Weights of a small GPT-style language model, trained from scratch on English Wikipedia: width 128, an embedding shortcut.
Each number is 128 + 32 x the weight over its row's rms, rounded and kept within 0 to 255. Layers, rows and columns count from 0. Numbers have three digits each. The size before them is the row's rms in percent of the matrix's.

# layer 3 MLP down (transposed), 640x128, rms 0.181, rows 493-599, columns 0-63
103:134132134126091137143114180087125107094137141146104170153115141162116143182135149170168113178153085161168107087222154106130145184171101113114148161124146126182118102112186145103153061120150089
100:167089193104113141109174128095146131147150123132143179127124161112103122174092120056140153134144122172123159163125119145172063090068145139115158086112127140169119132115113092083131106163093124
092:188153121138084136056106185114115128216076115115086089134130104124157185110147129108133130103161119095108178125109142092099134185100110150093177115128109127089089141123138186132150150200106058
105:156070104109104118115091170087161094118147099122175166161132191121103100059094148110111112141088157182103089137140118128097126093150134188176152126094155139139108168099059109186132101105182154
107:180163135121136155098142169107166096145117092133140205116159174151159167112132143162155096172126205141117146122139133124129101161103136075170146138157093145121060131156167145132086153159146159
114:119164157142126166088144188101083096097117119131136129129136106158125160155143144158138101144110128119130178098068087226158182096160118163131111127131099101176095130148135133103147059099091112
086:137138127181145223110125149093100027131102057151100152123153123091114124178093126103147132113122112125094102149105076153132089169115146090169121179104144124064087143139176163132113084166130138
079:114077172128000134102156159126131104142140026150171123096134210182126124139117118088064110119096127104182132103125123110112124132193074138138142141134149117095129147100116149118097139112145093
088:148123170084056171093101174057161098174128071100147128183112124143086152138172160186096096105133155134161109095144152152123147159134093155107136087047126112162181093161101113136139156140142108
100:100076181119161141149072123138147186150180140148185120145132061093143155151129110116116186075086074140130099118148132143102131134097127150131089112165185097155170136135165116095142121119128095
112:127154130097175101166141150135178181134120149137131104152132163120102135126121064192096089153130148159101143090108100112125094174119115085095124102125165169083132089110133097098073135158125166
098:119099103196156071173155107158166099110111114148195143139177122203124129143165202125054136131166147159092133099161129089161104132143110117141144114197118109154118138166185112093164172105119093
104:115090076178064086096123078127162141161152079105097204131135158071139149104104108085111087150151121163210194080134123130065176109135153138116144144108175138067109110135110168141114105086118106
106:148128104123117123074112139133133113149153104093156139102104105152185168156136130061134118099185125147160100152128111063139092134147078095114077109100148174172193135110165095153160128137084085
087:148105201085121151087083157120146076154104041064106114089164122096162151104150154091181159095136164096156119122093136116185174050063117111098182090122124177115111103140116146118137120101098156
096:127094112136097144108193157154112115141085131154136083115159159168123189135136179123133082148132134122138116135122081110140127142089132104117057109113110114090141137088112113066170101170145113
099:138171129116151106060134095108140148096099161135106135115116146147123200051096103153120124099132073094124132139152158086185116129072174099145132082085133135129124159050138154165131067143076073
105:128078132118160141137102164152130134106133173102144138088096116138112087100139078095077147154112134088129105129055107086234114111074181203108151134085163080113118164129097076162064150116096065
118:162112113151215129117125150103081135089130111161068128140145111084132036114081123140075180135143119115116124095100124205177113132172193128157141118134163160132112159156075137096107180203103120
098:146112203112105147158121146141155122104136084099143148122132177143120059152114092107163120133113136219152165133155127177114126142098182096141130185142064142114140114165105057089114141105112124
093:127156108135184163154150083099089139150138103161076148147120078090103181126084148177155125081055167178177093082064132118112169093130171097111100052156175121119176133147138092139156134144123117
104:143084053109127146138137133187139122085145102133109137126203171150108125153079073063094149141164202110108117149152106130171115144122089114111118060206100133171123127123158125037092168148180183
105:138151168093128127145108144082092077187142131137123184155142139131113124127099133135107111152084111132084134161111119201135103078203125170163152147122122136186063128113114066068122082079158157
090:123121145134175117171074157090112095156190029103141133115133164092152131067139143150082117120119144196149077129146150172156195087121065141133202098138131145109154130115129119119102161160131146
120:108137095095216145085102194139156147218083131130144142170171133148135098186166140118054151077153117133112141150102106102142103168165115113174131163079130185171153137165096169120142151130169122
094:160128155122075121117107119087177069057093111118189138129152113130123108130151162139167119185102157179138082154171138145081090176142137120112160153111168112115110160172075139136161127118127158
105:137121123135136189120171134125163111119110143127138164160132159182120101052123150114090072135177097145109133120113037094134164170162099124172140140190112088084106121155196129066167103142119183
106:145121106156099156093091127050112133147176075147157165087116123126158154096161160122117147111162120171209101069084061164096138208147173153142150092109209125148129104158122145110153111164143150
094:127149121093070138100111102068147135125164107119099130119108107150145081102095148128151163088092108093114129138185102106106171112137118173100166142142106134140122183107169080129179135089078145
107:114116124123049116106113125137145139127104086113188108172152231043086129111076092135114139095123133131165128109108164109184100139117124118142131098147143140120190125127128158148095070145098097
088:145124160135072154098140160114178063125104053118151156117118079098121120149116187152158146120130126131155124127106145110125122116167142124147143102225072135146065101144115159113130166097138091
106:147150115167092125115141112101082071152098101130083172115103124142046109125091186117068129143215144130157106120215131130103132157135073215120130116103136186177164119187162140142107139152071121
111:141091096117117161163130141143161176144136147145107119180140149134147112089094151126134129164098152157128131157168060184118170151097108097123117094092067151117180079166098127128110133141157122
088:184125183126093166150092184114135039124186098126122157091137095113156129112124147177164136089082154103138150110129140143145105097116176167126150106104123157067149160179149139165103142083111079
107:161083144170153121121180140095117105132068110124175135103097185091137102159094152069100145154100130147172113139146159145100130203112155127168168098105098120107066155080068093151174074124110060
112:109186159128135112072133116129169165119129024137054091164131155101062111142205165156099080137131142078158130135113153117105134143103157152132173130108116052072125111114135156071116157167170127
092:164102139102075181081084090056142124140101052129122168138132140140122100127139105099162179087153154161146112227130123094087205127192132110156181096146088130100115144134160112148126113125179164
104:121108155116158148147181094091147140079094118165111169113096164149131121122157170109117081147096169139155099112150142151097121075166140175119195086093098118151131163079109116147100187109089127
093:118119142109077138112086107137141144083099035111126112121121145100105146183090119016106158154151188166125103185160102086142132153081139149102147125148137105149098177155158124140101111139085095
134:120103110133126101136126135120150138138133094150145139169149153083104152092051105099200093152117113123166151157096099132129112106104116073086100127113177146137178123142053106149119057155143167
094:146125187131061174176170102143187129156140107139118134135115133155114194099114152142179140141115119161120130134116094092140117118143140149204162095148089092111131119088094109098069186133079112
110:188154086121098176100074190097172083142112115105119129141123145149124059138148100156132120118158134099178109179128153166181121161085093167165154129059176137153160138146171129141135133202118095
118:125137145107151141118137160054165151132100148118133106149182111124107120074102130144129163124068131126115123172109090086097139112091129142125056095090126112120118153087136165155094138173153108
092:135073188144059192120092146122107067110140096114147187099119134129095127131197141148059183110162215064151143111109159137140153133140138105152126134109118132119136152159050142119176119140119095
119:147121119132215134105143103154141181120148170147129138165078112137101121119138132111130146127091097080134163111158109104097132180188152072134139160112163114138156141128131119085155165114129152
094:125155158050196159176096094151121094158175096115111091157139116094109124149089191152149088103115135162141072099112138186148166132085132142129117109104206066117113159115100121073089166154125123
096:107103131116070099109151124146150089170075118123106126119146196150133136212140165152098097146134181058162121099158082143118194191109110135130128137070161139083088129111128154073143115158104132
101:127083173135147126118088065125132078116137080142148111089152126133077107182125135149086090129124170165198148134120118151158096091161089181098161088123065119109149100085169141096160174130092083
089:164100167155135125134174159159120116100126097164041080144148120117116108156138112126153113131080186124093134089081115162141182199076139073192186138140108174084141163160121099127140171100122112
084:146086141097129093160089155110153000147120152051179113129135070159124107131145109105117085059131146153138116122130185156164106103170152170121074116106116168098161149156142118149071105104145118
098:147157127128062169114109099122161069128115084080129120134091118143126111137144118147113150103123166121117125107110113096158136134163193101123072143151136128137113114134074171132125171134090097
083:150164127091106157091100164097154080133105114101155096158165080132130106120165153105160166128121100092098179148126185143064113111139069104135194156109166139145085107115092152184108106120120140
090:227114158113116173085127174119171097124059136137126120107094139126137133070115157179084117168101108117098139131103080086110118156141145098207107116216123167109168145120207117132218110117130189
096:128053166142107182129123133159150160175091091169111106141145153116115159201133154100151102149158111140152058145087102170088126138134113116117154171185134106172160147146138052068110123157167070
084:117121154099153192087133188084146077122148141123121140116158077149147086176087140088089197136105189068061143148046151170126170128054131125099091137113110133088114113100143100107133170113108098
095:172141198102124113078110151118114111167071066135111154140163120061133162124163103127206103142129118171112144171128138198097047133151133135181166173141130128181049117137135125117130067114157146
091:170146118117128065137087126159096122100133067130088095105149134117201156157126133095151132122168137158115165161218202106176166195093129089096133175141093128097105152141113132130132151088136150
104:143169118126198123159157097112106130062153168115129127156072119117148141093115175128109123131074115102079120159096146173148099122176133172114148086093166117109128116142131115122083116164128154
106:176174095120163106141147103133202142123077128105164117129122126072099123136167104150079079170120215126113134168123092154123116136137153191140152125134072072111101142091168124114094147157157098
084:102145170163076138145123113147127028109181122129108143089129129054110133120097116137190129090107124143082168090089122100131112092123167163103120123115119102157105127118089153164109107120121170
099:103119162099104131123046135150127155078202085108118111143104125144134136138082088098135147110104104178157142095135183180183149152094149166136151092133126110095134120164107095110112139123129148
103:146164143097142185119142130109102069135156115146080131127216155158094166035155123148218133082101182145128140136118134142121160109110104108148118113085095138080140142098134152113124160138113136
110:062088214159120102123085150164167139096102126145136134145115171103120081088097127118181128147112086074119121104103135144140117131090142071142177145165144145199129162119058122081087056113106140
089:126125091131131131115110188119147098190100092071112102096218080103132093052158110065134129090149123129125148156146096128115137059111172108137123116117141101144137092104136153185125048166126122
093:174115176156038158130123156092142062146054136140125156093111104129163133139137130180120104111153156129157138092118173173166142123141106067118127122170108151102168132127164128153112154118137131
095:110175151111065108175130116118101091111108105149120121135048159073139127165153168174146085237103105165140068100145135102095142165136153094134078198139151085078050141155125101134179154141166123
102:094129071124160183122109189120179147129150126117088103094149157133136132159069139164024152170101122140099123107069091098155089136090093072177150149133141151145107085200148116118189155139133153
101:116111101117147049096105180075107083090152109154169208090090167105123121069092130144171158142114124075158088160112060118109118121099170118094087096128153206115201161125149132103130150091122150
113:130168117095111179113114074148174097104106105096103151127153100131114125077157135049057158148133155213131153099127114132099142064131099149167152082095105046101125138151156119091155159123049097
089:118102123133125163091093164162200105090165103128089148105113174099054067179102138102062142134167076097175119143156141137126132142134151185160089126095080141164109104119034156136148140141131116
123:102079149130112110072136186154121143076158085128131092097158160115125179101166078094131112132156057087166198043088141136109127119135172128098115137198101146116088061125151086125165111179109159
099:147169111160115091079134117176129154152140140153136130146148080145139135134106223152098102114090059162117127102096105128182109125108136159141105197137109122120131193158123103133142160095128118
102:182112102113134138107113175108197143193068093064150141146066145155114114173115148128099153121159113176184174148203089146089065150172090106086108116141129155139085120120133140168140158141143116
104:152118045153132168113153112129156111161081169104180102137168096089164071170134144104162125162141151106123113145174168181122080104105158111098109080142142148154133123138110121098088150125074131
117:116115178157152087120124076107125123127137038158085153148113112123127147215148135126067136119165148117098094136138152051072165132107148155090108123106150176094125116146098123087155118115088136
112:188125111105099128056175138142156120139129172094156142055154093106141151108182172137170140111148120172146179110123104140129140144082129133141199100127120133135132149153122171138202122124090101
105:153074179129135099105133112108161147122121160061109126203141065128085115162124126164071158116144105187099176144107176138092123166121124140167109099152088114116121098123150130093089136150117151
088:142138126073083131109129164103145051144132116154166092100103042160116062107074128153172155104129221185119140087112129122189135126162165122145120122135125146126194188142157148176143157124119088
088:141091116143095159151151105122003125124120120160091124121104100130121062130107151124117120122105127142111122146170173161110143151078116093120095167135136147095097138143163131083141122135147132
101:147130143141121135137074180122103095161111154125112118158191080127122135118154140117148139149143125151073110138103121131124153076131090129117187155174159097141125155112153152159122095125106150
098:183174164193160131132120148116123057188116143174098198142137208130112127097064077142141122072148095172197135135139186121085073086122133118170145112102111146125124113163112135204106136145198140
091:160073115086098164126141149125146145171089082118127121110175107111131162157092113221069103137108092145080162114102125152176142195142118099145108079119168145145144036117152107123086125180131082
102:143130142103054181084113126095142077127144055149106123170156162103148113088120120166167163111192145133111157110148107090127121182128083145133110059115103125092141141131113148131176148218135133
113:184134121153176169116096149140134099172175110122129176163158140140150090119071171130109135067047100167060103085122127152077145087134128115162130132127140132161114177145135121129111131138136108
106:190133098139167123177164139107156122128120108152094132066134168124142139099096109129168090131130164099134147209097083136155155177163137073161133117127120121104115148120138143075176233134148089
091:208098141120152172166128165097150120212126102078157171088159197148164158167079165144074137112118146092146155086130153134150158129139167106109133087158117172125126175081193108140138097170135169
099:099046137165069145094156123112154115165113082135077151110173137101140140156188104143106113150168152150181129097084089146098215137146094114144115114103153176114085084125131171086139136133063173
095:145150129107087115149108140126156086135093076094111119160110158114197164109106148176108137167133122139155092109076128067097127109107075112151172193120099122151153163143166145145121104130148149
106:092100202132110166137122128106121132122140093165074096161139145089158120083104108154130158118127177090077147138156146119125132184086100121114138148077109132115087137163120103186161156162112166
100:113070201136079176102140136128153099145101084137112133157149231148099185092111156125154202172134120099059131088101111124149186120123072111131178104135138114152167127096161125129111190126123110
109:131078115138090134117127164158146109125102118123084060139113179124101117183096137142040094134137095141146118102184151170190141162103122141140085139153071177114165107167100124108041148153198081
115:097142141141117101050132104141148165138093156098135158105184231119126143071152117146139128091182106126139118153129117123168141078146087109137093096127122221111138106131110170123186136111118126
102:148137146164152134192150144115091120154121139152036091108144178137134125155129165131147177110097074121150120116114137108082015130171104171159174171098124137178069122140178096103126134152108113
102:130117174109128125148099112148185176116160134106105152155100122120099136181159131124124149185127120114145163065172156206135172136152177107181137157127090106139145168116108123120148127115135130
093:114118113142131114177101138108159104114113148113125125070119166168153105173106142111150215148144112123153119093129143113102136077167135173104166160168097164083151160092173101108139197118128134
103:125171150071064131169101109028103036119127120108141130158112066187132094067109110149101122096118133115124159165117115131155124085155141166099088119121138185162120098066139135185170151114099119
092:117117167157081152129133132083136153104126099135102134126232070107148118166142132087126178176208121098111119137088118147156202157113129107175140139115154057122134131136129150071130080131083149
096:117141149115090174117158140129148055196156154116190100149146072095104191158087154118109107075133101174104106125168133147122132106147134140134206121129101149125157158105106129141150149139130095
097:163199170112156123089124144088150134123150103113137121096145102177180207166119135139158128136127126166155144154045121170171135086102107121219131135184133120090099162131081100084113099076173129
090:148143141079051109126099159094137066184130133077142206101124092125168173119114115157086184090160088084123136144080101121151154165156117160099119122102178182174168101109129106200117107171110108
095:130083166148060127137141140163102049092094134123109194146101164164101157107119162164127115162101131145150132114108152128096122187210145115107137131155118111178083117131099175128165063088119057
095:157223119097072171102128148122097086125113138179094175130199189110152125159113120141081143129118150147124109168199078097157091140130181111195162121177138087137111130095140143125139145119077141
087:152109163122141180105174157109151081131161168112101163152167045056114160142110103051155090138165112092154112131082151070091148097151123126107086128133108124116136082158127085103100083143067135
096:113139125140019102118157136129137120143123041114151164161159186100141153081115101153176129159103124130148154124126162111139157076153123093142161146058156124119131152138133142137156079134179099
106:152153152140176122117162135107128110108123114168107086148095117087130135122147104133119160099142066171088156158079088078143099120132145162148204093174072125152042146127159129117127161151093179
084:164093132135135151097113123124163099136142151123122152133161132217132151084058124102169139132089118156157075152113131126150194182100168126136120088161126094140122151125081114141198084115111189
087:110144156074019166115118171119094129174103122043141123155129161142165120103144134148181171089145151069132056128154178172166111123075068112098102070134139098131140152134087061147105116135183085
# layer 3 MLP up, 640x128, rms 0.182, rows 494-600, columns 0-63
101:087171079140136111150115133149153149126142155189188141113169142176141119112086122080157129106146108133066130098156142137127154132107117141111043184069189137104046134085136205167122139155081092
094:119111092120152088136160089115215149147107137138101056092166124135108169140166102098099145139164154067103168183148187101152135151137133134137128131167149087095175144122152149150134130178153125
109:073126128112145069096152155129196122093121162127159098168095127130152095115113000140185197091118106129110136090092145120120099078175141060161097128072083142135127095115098142119112100124127125
099:187176116129180125084166124124149132155178114170150139096189159134135096192138084124192194095151182121154145131115147071059141120109125153159120171149125072098086091111085134137140089164110149
112:111109135167149049168126100135141173121106140135071147051085173121126134194144124142117101140128201165145130202083077124168085143162070025124163162153165159173118100123111154066119115132157097
091:122187151132156132134130099119121110143160141167155144117207149116161140186113106117134080098150177006096132177150094133076109103193093165091159126096157083126061152146106121115132141098160210
089:026133099136144100155127110160070158148150130102152102147083167166149118093136120149134178087116145138168094072098127158172152107110112161131093109078115153120115164164175120114125159142164134
095:112077125121165149129094113137124145144068175144094112130091169132096104125089097165148080154157100145161099139084073116129110136182160133177111095150117120107104139115133146143120124110180118
101:127126080119139060128182122146101145131144123179143144116174134148099128060125148131115116126141161131158191121182097181130089115119168062166082159114148169088110151148126178117119075111114128
103:101175147117156116185186103145190172136093144150151112137178104118126109128166121136118138133114121086121092072116126101140112168160107140068145110137159143143146070093091079100118119128131139
092:114153108158157134129133137123166142124146179164129103224159070185104143167142129148159202151153118129080200097171133122160176100174154133115122087100116122119130101126178092138161099074109159
106:120124057146143074138152142122077139079118142129180100180173157154170097116130122109082154106159133145157131129176117179115153090096099081097119167132083111172170124107053097138128149113151193
102:116160101127160102171155132119157125132173143092157130110221107146142082174127111115123096131170066100155103160092123107176159109142070117141116109154157119152131081136144106150103142154140097
093:148149092166128109120146083199119184051148127213092129067170136116125100148147170093131117138096077168095148084152094074171131158100129139186068123148096132153105124157167115162112075146126114
097:109124140129142136120121154155150158152135134093132086077138077136182157144121084149087141112120177112120127113096132147095100107205151089158122130048122115115110139102177202196140153121155122
096:153096090161142126080144078152096128092158150129081147103136154065142128133164093166138149061154106128141092063180133071150113093144030141171158084097122081112127117073090131091122099146140154
102:115171094145129101131190088120185165101153133113146090165147122198120136143169144124086139150173115066130117146108116093121168022121085133126103195149144127141118130049058089153078121120104184
106:146122114184184157128120112140079148113172151130104070078097087109120106109168129094105162128134164093167109092130128169175107136161142160149129104108158085093141139107048118148141125171161147
100:119123109188121120163139134130151168115095146151202086139123153107110150153177154102172093176181145073085131175089134072165102108156149073117125156141114169100076130195169142141135127167158138
095:132135102140134067146135067153091134161070127148091133099115090078183074163145099104087105142143059111109118106122213177164136086126147117116081121134116146087058137088118169077115166099128137
101:178173169127134100170134139119172151134129126153115101141087163135166144157137150173137126142156140094095139090118145059096141126112097161158147161132113096082116133164158160173137105134170072
107:017136070109120023090153142120098157118156139124148106209090105133124108163143158172167137133166080129094097160112123132106130150128143145148074144095081140152102116136132104135082148121151118
093:121162082147167085206095098112164128163099144162186133090097156118163063095127099119152095097121169135138146161166161149176152159167166111152175098139128127081079142127165075179111131135143142
107:084148083122134094134137090174156180127116129108127042093127119105187134218206111125159121120223160144140148153102134143092109101149110140127112168114125184120110153163113132095128137082152158
097:135129139129120076207139105123183130136175188121135144135096132131116074132112049106134086106137123126126095114127167119095155170128151131111039191047065159041171156132108118133079141105118116
097:130166123125195147162137125175181141121132150147152150128168129176083145117103060160106042147143095095110129167120113168180138124150158059112142169150143144128181144139105148068177062160122104
108:131100094125145101144130098124074150153190171142117097101125114118175141143181125126142117089245147119124148105134125153155105167112135146113134128068172104123140138108105154106111144134144175
092:081103128114132123104147142133119157154134161183150110079131147133168109107124140149115093128105116129107117107117077106112132139121111068098129131141140187161112080132148208072099104054131113
110:087126114153127064132196146170115173157106150125129139158128125084099122119118086194110134086158063146079162156112161108193141095151107146100098121117108082132150112117086114084123015163129162
094:104167116186142146121107095133079140144105159158156114151155170181055109128124095132080116145140117167073150141146121131080109160075099151129171128109179148141180106140166112138090103165139124
106:141106064233154118135114154170133135130125143143072144118109131170143173151102080132100099096153096143174157123160146135077093095113078159100089147106120122068133103146094145104125170078176143
108:150123105133173089193181083129092154156107164142158119085133079121115135127130155130130140097122130144079148139080107174179141050147094099126106151102149183088126106094121117152094125127174165
099:115196074099111115161082105180138120101113153210146162100077132175132101151141095095199157126126131155153090147182145112149102163181119119088152224164128149092085132166132121107167129091155105
104:142147103165169130124141108150101127145166149201197086081155126137112171101089107155143079084129071091092215141178096170170137147093151133068084142175137079126140140077114101106113106122107161
106:139138064139146138124117112125120155094117133115173014100116173192071151132121091137050140074184089107145191141165135129143169064135096100112126140100174109137135087129091119112116039129151196
098:117095094155144090140120137129152140109131142122140142127078109124145112130147075112135151163129060094101048133104162154121111154141162116146130136159149049035091104147090136186144146131157111
101:121156136126149122126143081147099164113096138137124142165120153090194158125092137102108074161147080066122142191141126153134108072180104128080143142052076169152102129119081187149150117169145129
097:100111080134136078170111137122169142145128141109119070087126128140178112146117130106130115157133149137097114126080093121088153144149105127133134149117168099156094137143107142167152123115133103
111:096167069187141100188167162143105140132114124176154146085171128141121103117118107143150096114110136131077105138089155141079140047128103113091105129070146198116155150142052132126082039088133152
100:079153128152112141140090121137130161103142140135084136044094169101179099087155171069117077096129123139135108104161106160130125100101137079133103166181152144090149151118151114130171119163173114
107:124190130128138134207147106138160135137197202194111109124102161102161119143184188165154134116163147133137215138143114141099191125114108116074105209132132127059100117109123133126143082162112102
108:115109120156149150226087129146122156105145149154141117120142138142170148153137163130203125152135168142179156170135183158108132134117134080183131127142107112056119102115151172156139176089196155
100:037208052161131132168115042168109150134119123109152118168082112123150115112144134145149106161112134076087097176146133126078117102143151129112184128159117210035107151109110169109088125113131149
108:105140144129145093170165146139149149089156152113143084161191103174107112129169154133093130184154118053158170102108216120112112133148109083131105189174120173078154126127113184161065145105168120
093:122097102167172050154134154171138154071136161119193167162197103150100143143156139155130063163130109104063166155156113129076068104117163081120119133152088125142149101135091166123095097080163153
099:163177158119157106213116115142178138109118169145126109159122102155088153125193128164136145062085123193147124156162176072135087145130111116147131124126156177078106077106124178216138127124173159
101:155221110140137121154113106119110168155094178132110141160175081132119118137138132138110141161122116142145126112093128130096157176161139136142039158105077113097118123102172126111146071152174169
091:107129107134164141121105114165161134140178110113113107102123118113170092113139097096124091108144126120094110135107064103089197095140182080133126118121182149087163111162159211157084118127194126
085:142134111163149107131181114153045135086171170189052148097159141129116127141118130150191090122124147150116143121144084123066184161163141048128175138180132092133077098110125123095126121147120128
106:049172122164129133188099156150140149104126132095165095148150124146162162117112141112163124146138118147123150136146095109073105108133142139081127154200080106099112136126125145123065122116134125
090:121089117170133066191200122211078180109204126187131122114069120140106146124084126152083135110140118187138099094151040129144148111137110108091106145151112182137150094174175118098140120100121143
095:107167119107132087213170134127126147102132131138148092106182101114133148140076132222065091154181125126111162164128142114199158077088185152126138156132129176140093126130162135095103126141141152
094:097107149177162102170166097176117187128112124171111103203159140179138127148092113117173122143156097102084139087209078134104173104190116134156111173127108085120131148147061140138115116177132163
098:109166100119156066133154121161141156060156144138119144132132131107164125137107057090171136153138070134148119113068138112095106167140141074180111195140152079077133069110165214161147173119152091
098:085133126110131117152105138146136126085209147180199112179124111183154069115139080128133108134148102118116067095146153102153162156116131187067054122119121032075114136081069146111151128152148117
094:157128067111125111131121133135180156160103147149106118139119178108094115153142115132192130128104172087077078127066077065111159038151164114071106107144138151098147147124184178139090179159153079
099:092153164113176094136138072144165168084158132150124088092143152174060121143128081152106134133133126136097125111109096157159063127148109132048109109159123092126090087166067166105147069184160144
104:096218169102151114126119115135104147134183186176158135088114110113193107119172155163180100138107081095133118165099101187120072129113161119149070088094136178103135158133157154095063138147172139
100:142164098158138147140141077136141139131076133149144097151162129166103142141143129163169148089220113132183178123184144159161088174183141144079145144108055154071120142108162118095124128155132154
095:069130122133159129143097132200095149092132120135186125135115095105121077103126142114118156166112183145142165155159151160117158174088144159110133136120175080080145110087136189163083086158158187
101:091193111146145134094175106158117160097146117071098051097076124096200145185108155139169125133132116114088147138065100133125172141163112062182098161121130133073130161142137119094139117104136072
108:088126069155148097162142095195136171180164136194155092109158165120088097144117162123113188078097071150151117172098099149095127084133088080155102136110200114119086145087078148066087112113117141
091:167179134162120071127227097145103191096159154201092131107054163154115146165133122205128133180116154157152118140120130105141173162154068084149159127146103135102156139170105096101133094161165116
103:129107113167130065198103117129086170082178158128108126172118168119190079138157159140197079140166132107120121160139171090136113098154147105116117126177117099110038126087107175114082137153121126
096:121125104180170126105100134147149134137160122119209131133201098186147154117109120123148195034193148063122204131115160189136138094140095145132154071091098130172153121109106132149097082093118176
101:130187127139131115155085119126093170105097130123136089151105107114215172139130118123109100172134145141074123119095158097144128139183129086099073170104092081167144166164155170183090115110120139
100:076102139073120128135163065139158150120092128160124105118147121149148143190170139145119156158166040146107135151167151093142086167162077100120116097117065136143148083131172108142139151141127087
110:133093128083166113101139041151138173112172134199110151109143086106117176140126082131092075113163125145086167185077151080141153126129119125116173164095145166157184090173109162075131105111149123
094:082143101111125073168121070156161151085109147152145071090129138167137094090127157117163177133114121094152199139123103129159109111094094159114120123146097138140109157115125090106076171112200109
118:072167068161157121125146063194062169108099138141140129167128128109124097139140091141149132132136166116128148156151122187159136136153151136115097112121122101066080069157147082178095150173166149
095:079120188129169114113122066154150108150124156097191121120121173107095137183129121114122147128138083115134149139119147026121119061123064137075115103096122143128177169125115118142094087184118143
106:089137111132150139115146100116149152119135128137134062061106158180169160151145139119156089098138085144144140156113168106069077142110095108147080127083109131166113077194099133137128106123220121
100:126145096161139141109144098135146161129119165093092029092166090110027148161158154122185069129089171142138104103140087116080121127095113046141138106153133053145155065161098186118117115153149129
109:141107139148147088153159115175113139137167147122104150147082084101154145179197100114159115114113130143067069175131137082086124108163163154192108115139151102105106082163105115105089159125181123
108:111114104128154111178138132139097123125123146168097133197083088171115134128115117167088134128168125071137125119066100095110122082151124111114110144127116123090139139124129187165121120140152162
104:128168105139139121131098132118149137116150151137151127130155105152182192161172142167173069152117135076109157143134208118166156130148132105166135141100168170115134137131109144155197081151137160
099:145151156129136095153132107177122135112159134247112095138142134134110123175161113071177151091179152160179150216142155141157151156124153104026154149163100141092103110115095147086133116150123157
095:112172125109144096155210119142156129087137135160169083111079128127147145110134137131136082139174101109132134156073145101098115141084082167127126151105118077058160137148157123102140137141103102
111:147146095134143112115134133154147128149169181165125100080118150136129125104163097135055108105145102110130109153198163107109176105191093165074147129160172164131125151134174136114102113142158189
101:139222126163150124228116130124105123078166142140105109103166173117148131144148129119075128048134067142115157147137131125054170147136138151105091105117129087074113122087080111117179097172143130
090:030123122102146126121121086131106190121129148107155115111127099124121052142188061066094124107093068122118169137097223177101182162133102133115132131164157183152119124098126082117139102142090133
108:057179138147137130193232109186182150163054161117167132131101131137121107116131171128082121103103082137102143168139121124166130118097126091130090148150097165109143119145148078154082138110140088
110:102157119143162085144104147150156141079118208143196138174110153121142145151099140108110093151113096124097141149118171112105117121159144160102113100105089132175144108155125111166151108147156138
105:113197090125149100159140115120123145114120167111144137155135177147160084162103146162168079156136106125064108125085128155099129135130098048177136170150124141071143120075139135112093094180183162
096:112131143125145117228125104137134163142146175191139140156097140140166047148156098129066150205093103094116155165081149076130093116180158116127111073164156128130112125111099088084094111099099167
101:085134100174154095190107124114170122129124148087117074086142115134200146144159127162070152104247096144180160165089150140143154125159126103129107134077131157166104093064083145126138110122129074
095:074117154155161109159173142141143161156161151187133152103101122195164130121135071145093141089153052128145186115155133112173120114138097082097133129120158116125171103086084084082112070108120164
107:107151127102124000145135102145119142176124124135136113122114124104141087149091089093080128118107141155121132152147167044111075063151129142188116142073117211082123145162159143110067100107092176
110:078092160168144154137217093156157162130141133163108118168152166159125210108180137126152166137145127113127150133121121125122131099131048115177123135122098150138167108136155117078064125159112111
100:148182131120136126172159141164089142139122151167132081154125081118108191188138159147145126108091127104137132137151122106089142146141130096181063139132158164091084082155150148150113133108125078
104:130192104158168107144131094145150132154121152124125186143157159096158144102190141159117087100205087123135153203107132132164116118152116121101113171153075132103137123107149149098088078092131092
102:078143121100153124197138081117084136143107164141112093082159179127127068155102130150077115150192078100100137118189165115132088105116090134167078165096155130108053101106083107040111104112100104
104:095161109147143118092115128128093167107142125151168052145124105135083092117121125127109139114186061105135139195201216131086164131133139123071109142102141124078162121149103179130170076106157188
093:108122117095141148078135134155083152070159141177148094141109140161131147101127095147155110131121121104113099119140115106131099161137133130101108106095156127097080078172065142135136084198136143
100:124139145132133163085107133174126156057126149167137120085126168153137143131116126104136117141101111175130108099077123132130102147121089095116164147118179147085109103094134153090160120165168124
096:095170134110133088112115102161161120170158127170168115145045174106099115149139137087133150139091140149108101098122095110055097108148093121157107126147102203102169157156151163209074159130166132
104:031160104111109136111082100153088146154103157213136134074146133124162140172108074132121117149102063123137106161126116102185091109123093072118101145124134147089121177096093184143091149110178195
100:051178124139145113136150110118127158103132144121170138170178079100153131096099161151064139149144120123156120148072153129162183140107113186148035140125152089108111152146149143151110160152133149
095:134099108131127137144139103201093183082101171128084114146095150124135151069191142156152132142128183152134087103166117159098113137139144130100167163161186102027112176112134101119133170053162119
096:105171122168137143111129112157097136145110160131133140124134122129154101127169127138122169127167100060096164118163117193142114151150045140146132214148149153156071146093138133108091142075056156
101:103204139132130157213101115168149133145130173126116108147103171100137132110164102184111073151146077150071139143113090120098116102120101133166109136121091122093164130130110130165129110124111074
096:166140039118126081158128150175118136108116132088110153093113130180151086099193054127135145146170143117126103135180137081142124115143105115109130129125148142057092199100143096081103140105136142
104:080147093175140044126140154168093162182164135149170103147095162177139081166117064176031162095181129166171133107145090140177136112130101115123117144098083134149176142113111090100084065138155146
096:127217105169129162151168174106098144161126154134121127107139138115201178213176097110109067115165229109117097117131148108076127141169172086111106152138152145108125098119124126086125102116134135
092:130156138157137139191163133139116147130158162110080117123097144086174148112135110138119126118143203145216125110142096052116139173203131115148098183127158142095144120141083193112112121147125091
095:119174122108139115202138098139202130126151158160180087106122108145126127113217153171069143071125145132087140153137149091069124127133106131177065152114134171138136120164144180168166130125139158
099:193160075151141106179167129153205140099140144133146121135088158140133145193139130110185087126089148155119136130150090128176119131159124069125098151063181132130095134155129176171169144112099085